Weights of a small GPT-style language model, trained from scratch on English Wikipedia.
Size: 12 layers, width 256, 4 heads of 64, MLP 1024 GELU.
Architecture: rotary positions, untied embeddings, attention and MLP in parallel, local attention windows, paired heads, capped logits.
Each number is 50 + 12 x the weight over its row's rms, rounded and kept within 0 to 99. Layers, rows and columns count from 0. The size before them is the row's rms in percent of the matrix's.

# up: layer 2 MLP up, 1024x256, rms 0.21, rows 690-716, columns 128-255
# down: layer 2 MLP down (transposed), 1024x256, rms 0.215, rows 690-716, columns 128-255
up690 091:51 48 59 51 61 33 50 24 59 51 08 68 50 50 63 62 30 64 50 70 35 56 64 29 56 45 59 49 67 64 69 50 67 44 40 60 64 64 56 48 51 42 32 80 43 44 46 48 42 68 63 41 53 47 51 37 74 59 58 38 51 27 77 62 57 47 47 46 26 52 33 39 63 56 45 46 48 56 65 40 45 39 44 51 53 54 64 50 50 59 51 57 50 54 53 37 69 53 66 64 34 57 65 58 39 46 58 51 40 50 55 63 52 49 52 35 51 56 45 41 35 42 42 35 48 39 46 73
down690 101:39 60 56 39 54 69 53 64 66 54 77 37 45 73 47 39 51 44 59 34 64 66 45 40 57 41 49 47 61 35 62 64 71 55 38 74 60 57 57 30 51 65 45 50 38 67 65 66 40 60 57 60 36 50 49 63 40 27 26 55 51 83 27 47 44 50 55 46 67 57 55 52 64 57 33 75 62 39 47 46 29 55 52 61 52 41 64 49 39 48 54 52 52 57 39 41 36 47 44 45 44 66 40 57 84 38 65 77 35 65 52 38 33 46 60 59 43 56 53 44 39 60 67 52 35 54 50 43
up691 101:36 44 50 42 63 51 58 58 46 58 52 48 28 54 24 33 62 39 27 46 27 48 48 49 44 58 39 32 36 61 46 57 35 56 35 34 50 68 54 52 42 38 39 60 78 41 55 38 38 68 35 27 71 51 48 52 60 46 54 37 63 59 56 44 29 27 51 71 54 42 47 49 46 64 52 46 60 23 56 58 40 56 58 41 45 67 49 73 51 57 54 40 40 48 49 40 45 35 47 51 53 37 70 49 47 63 53 21 31 58 57 46 43 38 64 58 44 61 34 64 52 54 47 59 47 22 53 39
down691 109:51 48 56 48 41 57 46 54 18 43 47 42 40 64 58 52 55 54 46 35 54 19 49 48 63 61 52 39 73 59 77 52 45 37 62 33 46 39 48 63 41 46 79 72 45 52 41 56 40 61 47 55 48 33 73 45 56 56 38 62 45 59 60 59 47 62 51 50 53 48 64 50 59 63 51 60 44 65 52 72 31 51 33 45 52 38 64 52 56 54 63 49 43 41 72 51 42 63 45 65 21 63 20 34 55 38 44 44 60 54 48 51 61 54 41 36 43 28 61 45 43 39 65 49 64 51 48 44
up692 099:51 75 38 43 65 65 61 21 58 44 22 48 52 27 52 46 38 39 37 66 72 37 60 55 39 61 40 43 55 45 60 42 37 67 55 50 54 40 81 47 43 47 54 59 42 56 62 62 50 53 47 46 44 48 49 50 58 44 56 54 68 36 66 73 47 58 38 49 54 40 40 34 47 48 29 53 37 69 40 49 62 48 30 50 52 53 54 44 51 55 52 44 46 63 59 42 40 54 52 38 42 56 33 52 56 53 52 68 49 57 57 44 70 42 61 32 52 76 71 45 59 60 61 63 76 50 58 66
down692 098:38 64 47 44 54 53 23 68 42 38 38 61 60 49 39 66 61 48 34 39 33 67 51 52 66 48 48 35 30 36 43 60 61 30 51 52 29 72 34 41 41 34 68 72 48 56 39 37 41 45 57 48 52 39 43 63 58 57 48 51 41 45 51 27 48 64 47 75 47 62 57 57 43 56 53 19 36 45 48 64 44 55 65 42 41 27 37 35 59 47 45 25 47 52 49 48 54 32 53 50 49 50 60 60 55 69 58 32 59 23 42 40 36 60 54 57 32 39 45 70 55 43 44 41 47 38 35 20
up693 107:62 43 51 57 40 50 58 49 36 47 37 25 67 62 31 43 55 56 39 62 46 52 25 61 84 64 30 44 57 28 46 41 48 76 45 62 57 48 48 30 62 50 54 25 41 61 53 56 47 61 60 56 58 34 41 53 37 28 42 55 42 43 58 51 46 60 58 42 53 56 51 41 50 31 50 59 50 40 65 38 47 51 54 73 60 55 56 49 40 57 52 44 52 45 53 77 48 50 71 44 60 54 60 27 61 57 60 63 46 55 51 46 37 66 59 78 32 55 40 50 48 54 75 46 51 50 55 56
down693 084:60 56 53 55 52 56 42 58 64 60 25 58 50 70 46 44 59 60 51 40 55 42 34 51 43 24 48 47 58 42 39 40 47 48 46 80 30 42 51 59 22 20 52 61 68 45 62 56 47 65 73 18 57 49 23 52 47 54 41 65 40 36 47 37 54 46 52 66 58 59 59 47 51 56 49 52 43 54 60 35 64 49 42 23 53 44 56 47 57 78 44 20 27 42 48 43 73 28 51 39 58 56 36 61 53 37 65 45 41 37 32 57 57 49 55 57 20 37 45 42 57 33 40 43 34 47 53 48
up694 100:24 50 56 49 52 62 48 40 46 34 45 36 57 51 47 49 63 55 74 47 70 77 53 43 45 60 31 48 53 39 55 54 33 60 53 57 52 63 53 56 31 36 67 39 63 47 47 23 71 57 46 34 43 57 59 43 66 69 55 53 59 39 44 51 44 39 40 55 36 72 36 62 42 58 34 56 54 45 50 53 32 45 49 59 42 54 46 55 47 51 38 26 44 55 48 42 59 39 45 54 19 66 48 38 29 63 36 55 38 19 67 53 33 63 50 38 47 56 47 56 47 49 53 53 62 61 34 47
down694 087:46 47 41 52 37 25 45 28 37 52 52 52 33 48 48 60 56 26 71 61 54 19 29 48 52 42 48 49 40 38 31 47 66 49 55 50 60 49 60 49 69 56 52 36 42 64 40 48 41 27 53 45 45 30 51 58 57 43 59 27 54 56 53 51 40 50 33 73 51 42 59 65 53 40 31 59 49 59 67 41 61 32 50 58 54 35 52 46 48 51 39 44 31 45 43 49 63 72 50 54 35 53 37 51 66 43 43 43 56 51 59 38 38 52 25 43 45 71 53 71 58 63 49 26 44 38 48 63
up695 095:49 29 54 54 62 72 49 58 52 43 40 37 55 57 58 56 62 70 45 73 53 39 52 74 56 33 45 30 56 44 61 54 63 41 40 38 51 44 75 36 79 42 56 52 44 45 65 59 25 45 52 56 53 62 41 58 40 71 54 40 42 42 47 53 53 51 54 68 36 53 51 53 41 58 57 49 54 57 48 65 48 52 71 57 43 52 44 70 38 40 53 53 54 44 53 53 62 39 59 39 64 72 61 65 60 48 57 67 65 53 49 65 58 25 50 81 42 43 21 68 67 35 57 42 35 51 62 60
down695 083:40 54 51 50 47 75 74 51 37 48 62 42 44 60 47 35 39 54 53 56 49 44 65 50 57 75 74 64 52 45 25 60 82 40 48 58 40 47 46 41 60 41 65 62 43 49 45 52 57 48 51 44 60 47 42 62 42 34 63 54 74 66 63 55 43 47 43 58 40 49 40 48 56 56 55 56 64 49 50 55 67 54 66 56 49 33 57 31 36 52 37 42 36 52 63 52 54 45 52 58 46 59 44 48 54 52 69 56 52 48 50 35 62 47 34 39 48 36 52 46 44 28 56 41 56 60 54 57
up696 097:47 36 67 54 31 48 54 42 42 60 51 70 48 57 55 56 36 65 42 47 43 45 36 41 64 53 51 55 56 48 37 36 50 45 41 63 43 52 46 55 44 23 62 50 52 61 47 43 56 43 44 54 61 43 53 65 67 46 35 25 63 55 68 53 27 45 75 56 53 60 44 39 50 47 43 60 53 42 39 36 48 54 48 43 40 38 50 40 75 63 51 38 44 78 39 47 27 57 61 55 59 47 52 51 48 53 35 50 31 65 50 62 37 54 36 35 43 51 39 47 64 36 39 58 52 43 32 60
down696 104:52 49 36 52 36 51 59 43 50 32 57 20 52 53 54 58 46 57 39 61 59 43 49 48 39 63 51 49 39 29 47 44 54 41 32 50 49 55 62 55 40 37 47 33 59 40 52 55 51 73 59 43 55 75 64 45 60 58 58 42 69 52 43 49 49 49 49 51 77 72 52 51 57 33 55 39 26 44 52 72 56 42 35 34 57 61 51 50 41 51 48 53 34 43 53 35 49 59 55 54 52 37 50 49 60 64 63 26 58 35 52 25 54 59 48 14 71 33 41 49 45 57 32 54 58 63 38 43
up697 105:66 52 32 58 64 30 56 58 50 70 28 21 60 26 59 39 53 40 36 55 43 53 44 46 54 53 54 38 39 17 78 58 55 60 55 38 65 45 49 47 46 62 36 54 47 48 47 25 53 58 67 36 39 50 71 29 68 41 51 42 53 81 44 48 47 56 57 34 52 35 57 34 37 35 48 39 56 35 38 72 70 42 47 44 47 51 51 68 46 50 61 62 53 55 57 34 62 57 52 50 68 44 64 42 55 45 58 57 65 62 31 48 77 35 63 50 50 50 40 66 31 47 58 51 45 43 51 61
down697 093:58 42 65 61 72 39 46 52 75 32 49 18 33 55 56 64 67 54 42 43 42 49 69 59 38 36 51 40 46 67 30 39 38 49 52 60 72 71 44 54 56 53 71 43 50 58 53 52 45 52 58 45 54 30 46 52 60 35 53 49 53 55 58 35 55 43 63 40 45 61 52 48 53 42 48 48 54 50 34 37 55 63 17 41 42 69 45 46 64 25 55 58 63 49 61 55 47 64 51 52 28 19 61 48 51 60 41 43 51 54 51 65 49 45 45 65 30 47 41 41 48 52 41 62 59 44 60 65
up698 103:57 52 33 40 51 63 54 61 52 40 48 27 27 50 59 79 48 65 51 40 57 61 49 44 61 23 31 47 48 46 48 39 39 27 70 45 35 55 27 54 55 33 50 49 40 50 54 73 45 59 66 59 45 50 43 52 37 35 40 33 39 40 49 53 54 57 51 32 38 28 26 52 67 53 48 59 59 44 36 60 32 54 42 47 65 51 48 39 54 46 33 45 55 46 44 56 61 48 58 56 44 47 50 38 41 52 66 47 57 56 45 60 43 58 64 29 45 52 32 51 68 41 43 49 33 36 52 46
down698 094:32 49 60 69 38 58 39 39 62 61 35 66 47 47 68 43 50 43 37 34 50 63 56 72 69 20 55 66 77 49 33 44 40 26 27 63 57 44 57 58 56 60 49 34 42 53 79 55 33 59 60 66 56 29 51 71 55 38 51 48 52 62 32 42 29 65 52 37 40 35 39 37 51 57 61 52 42 52 63 35 30 61 56 25 54 37 56 53 57 49 45 46 55 52 53 67 74 58 50 44 46 40 55 57 42 47 55 48 55 56 68 36 32 45 63 74 34 71 58 50 61 52 44 69 51 60 43 35
up699 096:58 46 52 64 42 24 44 55 69 42 65 26 61 56 45 54 37 32 51 59 54 39 40 42 63 45 41 45 65 40 63 47 53 55 57 61 47 37 54 57 44 50 43 41 32 58 67 59 37 46 39 46 52 66 60 50 41 55 43 43 48 48 34 75 38 65 44 39 47 46 40 57 49 41 55 56 63 56 58 43 50 63 65 39 54 42 47 39 53 46 31 48 41 68 44 52 43 37 44 35 45 61 52 43 42 57 41 38 63 24 41 47 35 16 43 61 34 50 52 30 40 46 70 50 58 57 45 27
down699 086:53 75 30 47 36 54 29 53 54 61 36 43 34 37 41 56 51 32 49 36 51 42 59 25 28 57 51 58 49 51 49 39 58 37 55 64 64 39 34 46 47 52 32 37 36 55 44 50 47 59 29 35 55 63 38 50 48 60 53 47 57 52 43 53 48 43 57 58 51 59 39 42 46 44 41 69 43 43 61 53 68 63 73 44 22 56 51 55 49 32 67 67 45 67 37 44 59 38 38 37 43 46 25 36 61 54 61 29 56 34 43 53 38 29 68 45 32 59 50 57 52 58 37 32 30 24 19 42
up700 099:63 41 30 61 59 49 40 57 58 49 41 52 22 55 43 37 62 54 38 41 34 67 63 62 60 59 45 48 71 45 48 43 57 35 42 66 60 46 67 70 56 28 41 48 61 45 61 50 51 56 33 34 67 43 70 57 32 62 40 52 47 36 45 57 75 50 40 49 52 62 47 69 57 52 48 52 51 56 62 42 25 58 57 59 50 36 41 45 61 54 53 33 46 51 34 39 12 61 46 68 44 51 53 49 41 48 54 58 53 64 49 39 32 50 61 30 62 52 32 59 63 59 34 65 50 44 42 53
down700 106:36 53 52 47 43 46 53 62 51 31 43 61 60 48 45 39 41 27 49 62 52 52 15 71 59 48 61 49 33 67 57 51 52 48 24 56 38 39 49 54 33 48 63 39 51 61 38 52 45 46 54 40 33 39 29 58 30 49 55 65 40 54 61 40 20 38 63 42 51 40 43 71 68 57 57 52 69 64 42 46 29 67 54 36 58 37 30 45 61 40 22 53 58 69 50 57 63 69 41 50 46 47 45 52 47 67 61 57 50 56 39 50 49 71 45 53 57 58 63 52 46 46 59 58 63 43 85 33
up701 097:59 58 60 69 82 62 68 47 46 56 46 47 65 57 42 50 47 50 43 59 57 40 38 56 34 57 49 42 57 17 35 55 61 38 46 50 44 38 57 42 44 54 50 58 39 36 45 55 37 45 52 51 57 60 38 46 63 55 72 28 24 58 39 52 61 59 50 47 53 36 25 63 26 58 47 47 47 41 60 59 46 39 30 63 56 48 51 59 41 47 40 56 39 74 48 53 44 32 46 27 36 33 41 56 28 40 73 65 59 36 48 53 72 65 26 63 50 53 22 59 42 43 28 32 52 39 66 48
down701 109:28 34 44 36 68 62 51 42 47 68 52 54 45 36 46 58 58 45 28 51 50 28 41 51 63 26 38 47 18 47 59 43 38 39 57 68 54 53 44 49 56 29 37 72 62 53 62 54 39 47 56 45 47 50 34 38 45 47 36 48 54 71 33 59 64 37 44 52 58 40 57 63 66 45 37 54 53 57 49 43 28 74 59 34 65 68 52 42 51 61 25 43 53 55 52 47 63 51 50 66 48 74 62 50 45 82 58 54 62 65 35 71 58 55 33 46 37 56 63 34 45 27 74 49 49 49 18 54
up702 098:33 50 59 64 65 43 67 53 48 87 36 40 51 38 47 48 38 52 48 44 50 39 18 41 71 67 43 63 40 45 61 50 42 46 40 48 34 60 42 52 42 50 53 58 45 52 60 62 41 64 27 45 36 41 38 52 51 59 48 55 61 64 58 65 48 49 46 38 50 48 45 49 63 33 65 39 59 55 33 62 42 39 50 47 54 47 55 73 55 52 39 52 24 44 45 63 42 49 49 49 52 33 64 47 31 64 61 57 33 52 39 45 48 57 54 67 72 50 33 45 53 38 62 65 67 36 53 53
down702 104:43 30 62 70 47 51 38 39 58 55 57 47 41 56 47 39 46 52 45 48 57 47 50 32 54 50 65 57 38 53 38 54 80 40 56 53 47 50 69 46 52 35 30 50 57 55 59 25 56 40 63 32 35 40 40 43 43 40 32 65 49 37 51 62 24 23 49 57 63 39 49 60 45 80 59 59 51 46 52 61 51 62 40 31 51 51 58 52 37 57 44 39 80 50 40 50 50 45 38 69 52 53 50 48 62 58 46 23 55 70 40 72 61 63 44 19 31 60 52 78 44 44 57 41 40 71 43 45
up703 097:41 37 52 51 47 33 68 62 47 53 40 38 24 47 55 63 51 49 50 63 57 64 46 60 51 31 61 38 37 52 64 52 46 49 31 47 61 51 42 40 29 49 45 46 54 67 43 37 33 37 23 68 19 41 60 59 43 51 55 30 67 53 59 46 40 45 33 43 51 59 57 33 21 23 45 33 37 50 38 47 63 44 53 71 44 39 52 49 50 42 72 46 41 19 55 34 61 61 46 51 49 36 53 63 46 57 26 40 46 58 60 39 36 81 47 36 58 22 45 55 69 55 32 58 59 52 40 50
down703 109:49 45 50 55 61 27 48 43 42 28 39 31 58 62 42 50 39 56 42 43 62 39 69 45 44 55 58 58 46 74 40 40 38 48 47 53 74 42 53 38 72 41 66 62 44 41 39 60 49 51 74 48 43 37 47 35 35 77 40 52 54 62 37 69 60 42 60 27 47 81 55 44 52 43 45 37 54 32 56 49 61 39 53 55 63 66 50 68 44 50 50 54 44 45 60 42 37 64 53 52 65 47 54 26 59 37 54 38 63 45 51 45 63 58 49 42 34 40 49 49 50 46 45 41 26 37 55 68
up704 101:41 21 66 45 64 55 35 43 42 41 51 31 23 33 44 45 81 37 34 53 59 41 48 53 58 48 38 40 36 77 31 79 60 48 44 26 44 65 36 37 59 40 55 34 36 64 48 45 44 49 56 45 42 54 46 33 68 25 43 32 53 65 34 60 44 66 35 37 38 50 45 48 51 45 72 43 28 42 54 53 43 58 56 41 78 50 49 54 56 38 43 56 48 47 42 54 36 37 66 57 57 73 54 31 34 44 36 36 59 48 52 65 52 38 47 56 41 56 50 44 60 56 49 52 36 46 33 47
down704 108:10 47 37 42 43 26 35 56 55 53 46 58 76 48 46 35 64 47 25 56 40 56 49 53 37 44 38 62 49 69 58 53 38 53 13 53 43 62 26 44 76 56 43 41 54 53 40 46 43 34 49 52 59 47 43 62 43 38 46 26 49 30 63 76 63 46 47 44 50 55 45 59 42 54 58 34 52 44 55 60 49 53 53 38 58 34 61 28 51 37 69 37 51 39 37 50 52 45 73 47 58 48 35 61 38 59 66 45 45 57 41 43 47 48 46 17 62 44 57 60 61 53 64 49 64 63 50 35
up705 097:58 49 54 41 44 65 29 56 57 43 59 74 60 27 53 58 39 61 36 18 65 47 50 51 46 54 64 52 42 61 55 40 43 48 51 48 48 38 29 47 44 38 54 44 77 40 25 46 71 30 66 48 50 43 46 67 63 56 53 56 52 57 54 60 36 53 51 56 30 65 54 29 74 47 50 48 28 63 29 67 50 76 45 48 58 61 53 51 51 42 48 50 39 64 57 75 52 78 78 40 65 55 56 67 58 45 43 56 46 47 66 49 39 51 46 61 54 41 47 54 46 39 34 56 55 58 56 44
down705 084:38 49 43 57 53 42 45 51 44 67 52 21 41 88 44 30 46 44 49 57 42 53 36 60 70 44 61 42 50 48 44 55 30 56 46 23 61 42 63 30 73 57 49 79 36 49 56 65 40 45 29 55 58 53 25 57 60 38 42 52 24 48 58 67 49 42 52 48 54 46 45 68 37 52 53 56 55 40 60 56 66 43 37 31 73 55 50 45 30 61 59 55 48 44 64 42 57 44 35 45 62 74 50 34 46 39 44 42 69 47 51 50 45 46 77 56 60 70 51 56 62 49 46 62 57 53 44 68
up706 105:63 68 87 48 46 45 69 47 38 61 65 34 56 42 51 63 51 43 51 77 51 53 50 57 57 51 68 50 80 50 64 57 56 41 52 35 58 55 43 39 61 45 32 41 20 47 65 43 53 18 63 57 61 51 41 61 35 66 55 53 40 45 60 65 62 48 51 63 49 46 44 77 71 36 34 48 38 55 51 36 57 57 39 66 61 40 28 40 44 52 34 44 45 54 56 44 57 26 36 48 73 41 62 46 47 61 31 41 43 88 47 49 43 50 33 74 41 46 67 51 44 58 45 60 64 62 58 59
down706 096:51 58 35 65 52 32 35 42 59 49 38 50 57 31 33 49 40 46 34 61 48 60 39 36 35 31 54 63 33 46 86 47 43 33 41 37 52 48 43 40 52 63 61 64 61 42 46 53 35 57 48 60 36 58 51 36 57 53 49 61 52 81 39 57 57 64 72 52 63 32 49 54 42 52 43 43 38 47 16 50 33 53 53 56 46 35 51 53 46 51 32 52 49 18 92 53 64 64 35 44 63 49 50 53 71 40 56 48 69 56 59 52 69 52 41 40 51 74 72 56 48 64 34 63 45 55 42 38
up707 107:56 54 50 46 56 66 46 55 68 30 62 63 59 52 44 62 73 31 41 49 52 40 37 59 70 53 41 77 45 66 31 35 44 51 74 64 61 48 51 46 31 30 47 45 28 38 38 44 44 78 53 42 51 33 55 59 36 46 54 61 59 30 56 41 63 70 57 69 44 49 41 60 48 38 39 64 52 49 39 51 45 72 40 69 65 55 55 55 47 48 52 50 41 52 53 39 32 50 31 47 37 37 40 29 47 52 83 48 53 36 45 47 54 63 65 58 37 55 39 58 52 53 56 31 43 43 47 63
down707 056:37 69 60 36 56 60 46 47 66 45 48 53 39 56 46 44 62 68 53 41 70 47 46 49 48 56 57 49 55 53 42 46 50 43 46 49 49 46 47 27 52 71 74 46 40 26 30 40 60 57 40 47 34 48 45 34 39 33 61 61 53 44 48 49 44 45 63 62 45 53 48 63 53 54 48 54 54 39 40 44 37 42 52 60 65 51 45 56 53 44 38 44 51 36 66 32 52 35 59 26 49 40 69 34 62 49 61 68 55 59 29 44 64 56 63 56 66 66 26 54 51 51 37 49 52 55 63 37
up708 098:77 44 58 33 34 54 65 62 59 41 52 45 35 48 38 36 39 65 73 46 70 48 47 55 48 67 35 43 65 68 57 47 55 40 47 43 67 43 53 55 49 63 45 71 55 58 60 51 54 52 39 61 36 46 56 62 43 57 17 19 42 46 71 66 69 47 28 51 52 59 50 64 82 50 49 50 52 56 71 45 42 71 56 23 26 52 39 64 70 60 55 45 48 48 63 36 43 92 53 59 44 57 43 31 63 38 45 63 35 45 57 60 46 57 58 71 65 54 71 53 42 38 37 39 56 35 45 60
down708 106:35 41 38 66 49 43 53 39 49 70 52 37 43 49 49 48 44 58 55 43 39 56 23 53 41 46 59 48 55 44 70 49 80 43 72 54 54 55 54 45 37 51 62 48 66 56 40 50 50 41 43 55 39 47 44 47 56 75 75 49 43 40 35 68 47 31 40 66 43 21 35 75 06 46 57 48 76 34 48 46 61 38 41 68 38 59 54 38 31 31 40 51 45 30 61 50 37 36 57 44 56 62 38 61 45 29 34 47 47 40 66 63 40 48 43 25 45 21 50 56 32 41 70 53 58 45 54 55
up709 114:41 45 60 54 41 42 55 47 67 44 50 60 49 57 50 67 27 47 48 53 52 39 73 35 50 52 57 64 46 34 72 73 58 41 52 54 69 65 53 63 42 44 52 39 69 39 62 73 42 45 46 49 58 56 55 56 42 62 31 62 58 60 57 38 48 61 49 54 45 37 58 41 52 25 33 51 59 38 38 78 37 22 54 43 55 58 17 51 41 64 47 57 52 58 50 42 43 60 48 44 47 73 48 58 66 48 38 45 86 52 23 77 28 75 47 65 42 47 42 69 40 38 48 42 42 37 59 55
down709 101:45 49 58 46 56 55 65 43 59 42 69 68 50 36 57 46 32 34 42 64 42 70 65 58 56 52 42 68 65 27 51 64 56 34 49 51 72 41 71 29 45 30 32 70 81 46 65 37 39 42 52 49 35 64 59 53 62 57 24 51 52 58 38 49 30 33 32 54 49 56 37 55 52 34 36 42 41 41 26 62 64 67 58 60 51 46 56 58 40 42 35 62 45 66 45 51 52 55 50 37 59 46 58 41 54 49 59 29 66 49 52 67 30 78 49 62 56 48 41 43 35 34 33 59 31 53 49 50
up710 102:51 62 43 54 80 46 71 63 57 55 53 51 36 53 93 60 49 41 44 65 52 35 39 57 55 70 72 54 62 50 51 51 35 56 58 56 37 51 76 72 59 47 58 46 50 42 41 69 58 52 50 44 55 37 45 73 71 52 37 66 22 54 46 55 47 44 39 67 44 49 58 47 59 43 55 57 51 51 47 30 48 46 36 62 71 46 48 48 63 66 49 36 65 66 51 28 39 45 38 40 63 60 60 67 46 42 74 43 31 46 43 77 62 53 47 45 67 70 39 48 38 66 44 27 48 39 47 59
down710 097:71 68 58 61 26 22 34 32 41 42 41 55 45 39 42 57 26 48 48 67 50 31 60 31 42 57 40 61 47 43 28 43 67 58 54 59 59 56 44 27 46 48 60 52 51 51 46 37 57 49 72 41 44 41 42 51 31 67 41 52 68 33 59 58 52 39 59 64 41 47 50 51 67 42 61 45 49 87 60 54 50 30 41 46 25 51 53 47 52 39 42 49 67 38 55 27 50 40 65 49 49 36 43 42 74 41 53 32 48 38 57 61 65 30 48 62 60 53 57 55 34 32 59 43 49 44 62 43
up711 103:49 50 64 24 53 43 44 41 44 56 54 35 39 37 38 46 57 48 37 26 65 63 58 70 26 52 23 25 82 21 52 49 67 48 54 47 45 52 69 48 46 56 55 30 52 61 66 60 41 36 45 59 45 40 58 39 45 52 63 65 60 41 83 61 44 51 52 43 52 40 70 48 70 39 50 60 53 60 62 54 66 50 43 53 63 69 41 59 36 57 59 42 49 34 39 53 45 30 61 60 45 54 19 35 35 40 62 46 37 57 41 55 79 50 67 45 65 48 58 53 37 65 40 44 38 52 54 44
down711 087:39 50 41 40 67 56 65 50 43 46 64 33 56 68 43 51 64 63 34 49 55 58 52 46 55 37 37 49 52 49 43 42 36 44 73 47 70 36 46 45 59 66 64 48 46 59 37 66 52 70 57 49 50 42 56 50 65 47 63 51 74 52 43 71 45 32 57 53 45 47 60 30 57 87 65 37 48 68 60 59 59 38 59 33 68 48 56 71 66 38 50 37 39 45 72 50 42 40 36 21 72 57 27 56 46 47 51 36 35 50 49 50 29 59 44 44 70 50 53 50 60 58 48 52 58 52 54 39
up712 102:46 57 34 57 62 57 65 61 55 61 44 62 21 63 37 46 61 56 64 27 33 63 50 66 60 54 49 60 44 64 20 35 60 36 27 44 63 52 65 25 40 63 41 48 42 49 39 55 46 64 23 64 45 57 42 40 60 43 76 45 52 31 50 57 41 55 57 51 34 42 52 48 63 44 30 64 56 55 70 56 54 36 48 28 54 47 76 45 30 43 51 36 77 43 41 43 33 31 47 41 45 40 44 52 47 46 56 49 66 42 23 51 46 40 54 37 61 70 59 59 55 42 63 43 64 57 71 54
down712 095:71 43 62 38 49 60 52 32 39 45 62 65 31 61 25 59 35 36 55 42 58 69 44 56 56 58 49 54 60 42 53 47 33 59 40 67 52 40 47 66 58 78 61 34 35 44 55 67 58 53 45 37 69 68 66 43 67 58 32 42 54 56 73 22 55 62 38 44 52 47 37 53 53 65 75 46 70 47 40 45 65 60 61 50 30 30 33 67 50 40 20 57 43 53 70 60 55 59 58 57 38 35 54 59 63 34 63 43 58 36 52 66 41 62 34 48 51 54 64 37 39 61 49 50 19 51 41 45
up713 100:65 50 65 51 72 53 68 38 37 51 51 48 50 48 39 38 56 43 27 36 65 40 34 65 43 43 39 43 44 36 27 52 74 47 34 49 54 39 46 31 56 63 43 48 41 50 44 46 58 43 55 59 33 46 65 49 51 40 64 42 35 39 49 71 66 66 61 43 53 53 45 70 50 34 31 47 34 53 59 35 56 17 54 38 62 50 64 49 49 50 72 47 45 45 79 28 50 74 44 33 68 61 61 14 48 52 61 56 50 54 43 60 46 45 53 32 47 41 69 51 40 42 65 41 30 49 72 42
down713 093:48 63 75 42 45 36 50 70 61 68 45 46 20 43 55 63 58 52 44 48 38 46 41 51 61 47 54 23 56 51 58 54 37 42 45 34 45 62 27 63 57 50 50 69 59 43 74 58 37 53 37 32 45 55 41 59 35 15 50 59 33 46 53 58 58 47 51 52 67 34 45 40 30 43 53 63 42 53 43 47 38 62 58 43 44 42 34 43 48 34 54 49 64 66 52 72 51 42 57 45 38 43 53 71 61 59 30 52 39 69 33 48 46 58 45 33 32 36 24 53 47 64 46 72 58 43 42 33
up714 111:41 34 48 71 58 61 61 52 52 44 73 45 40 63 79 64 68 55 34 44 31 46 60 66 32 56 69 61 39 48 49 47 48 76 56 36 61 53 54 47 53 62 54 48 48 48 45 65 68 50 58 52 61 45 53 20 52 41 40 57 41 45 34 52 45 44 45 77 41 59 36 58 40 41 32 45 46 46 49 57 53 46 52 55 25 39 46 68 44 34 45 58 39 42 45 39 36 30 49 56 55 78 57 49 58 66 74 41 32 39 28 37 50 46 65 32 53 62 50 53 41 31 59 55 45 72 45 40
down714 091:42 61 26 33 53 59 43 63 49 44 51 51 40 48 61 46 77 42 53 32 33 48 53 43 47 47 72 50 60 46 46 40 47 43 51 49 52 66 54 66 41 64 59 43 46 42 26 58 60 33 51 48 41 49 73 41 41 63 50 43 39 46 59 41 28 56 64 45 54 48 39 36 37 41 47 36 70 30 39 53 29 48 51 37 39 42 40 50 36 43 72 63 26 50 60 50 44 32 38 37 72 46 28 44 53 53 50 69 40 65 48 52 39 64 51 34 45 69 62 36 53 25 39 50 39 88 36 71
up715 106:53 55 49 48 50 55 69 51 67 40 44 47 61 64 21 64 82 58 50 29 43 45 45 42 43 29 53 70 35 55 60 59 40 48 79 60 52 22 61 60 59 41 49 52 41 34 55 56 45 46 28 53 34 62 46 67 55 45 48 39 28 57 65 44 60 53 64 70 49 55 58 66 51 42 52 46 33 47 46 40 45 30 59 55 51 39 20 65 48 56 35 48 45 62 47 33 47 57 58 72 42 58 64 60 36 53 45 52 60 54 38 53 52 54 41 47 68 56 51 56 23 64 53 69 53 39 42 40
down715 090:49 48 58 38 46 37 65 59 67 45 50 52 31 40 59 57 39 63 67 49 59 43 47 44 21 28 60 74 53 41 46 62 60 67 74 37 54 17 35 50 86 54 52 68 54 47 36 48 50 43 50 58 48 72 71 46 61 30 53 41 58 52 39 61 41 29 42 52 41 59 54 60 54 43 49 45 53 80 38 61 54 55 41 39 56 46 43 56 58 60 53 47 60 40 35 41 59 48 53 53 38 55 76 57 56 79 44 13 45 53 30 68 43 35 55 66 53 71 51 52 73 28 50 57 43 45 59 58
up716 102:47 41 46 54 64 30 55 45 19 39 37 36 40 48 73 48 35 45 54 55 46 28 65 59 52 42 18 54 59 45 65 25 48 52 68 54 41 38 46 47 29 52 50 49 52 45 53 45 58 56 52 54 30 54 67 48 77 56 51 51 50 47 40 55 56 42 50 51 69 51 32 32 55 43 43 46 49 64 48 66 51 56 50 56 44 57 50 56 40 50 56 63 70 31 49 56 54 49 66 29 29 58 50 66 42 26 68 49 55 53 45 43 65 46 67 36 76 55 40 66 34 71 48 56 45 51 47 27
down716 108:56 58 48 45 39 65 52 59 73 42 51 74 58 52 41 65 49 55 46 49 65 53 73 39 46 51 79 53 44 31 78 47 67 53 44 68 61 61 54 47 53 37 70 52 60 77 47 49 33 47 57 38 71 42 38 42 44 47 47 48 38 31 44 41 51 27 33 47 43 44 34 58 22 54 49 38 65 51 47 53 18 53 72 11 65 58 29 36 78 46 46 44 39 51 39 43 55 50 40 40 80 38 51 64 52 46 48 44 56 63 32 70 38 47 44 45 37 49 56 28 49 52 26 61 28 67 34 62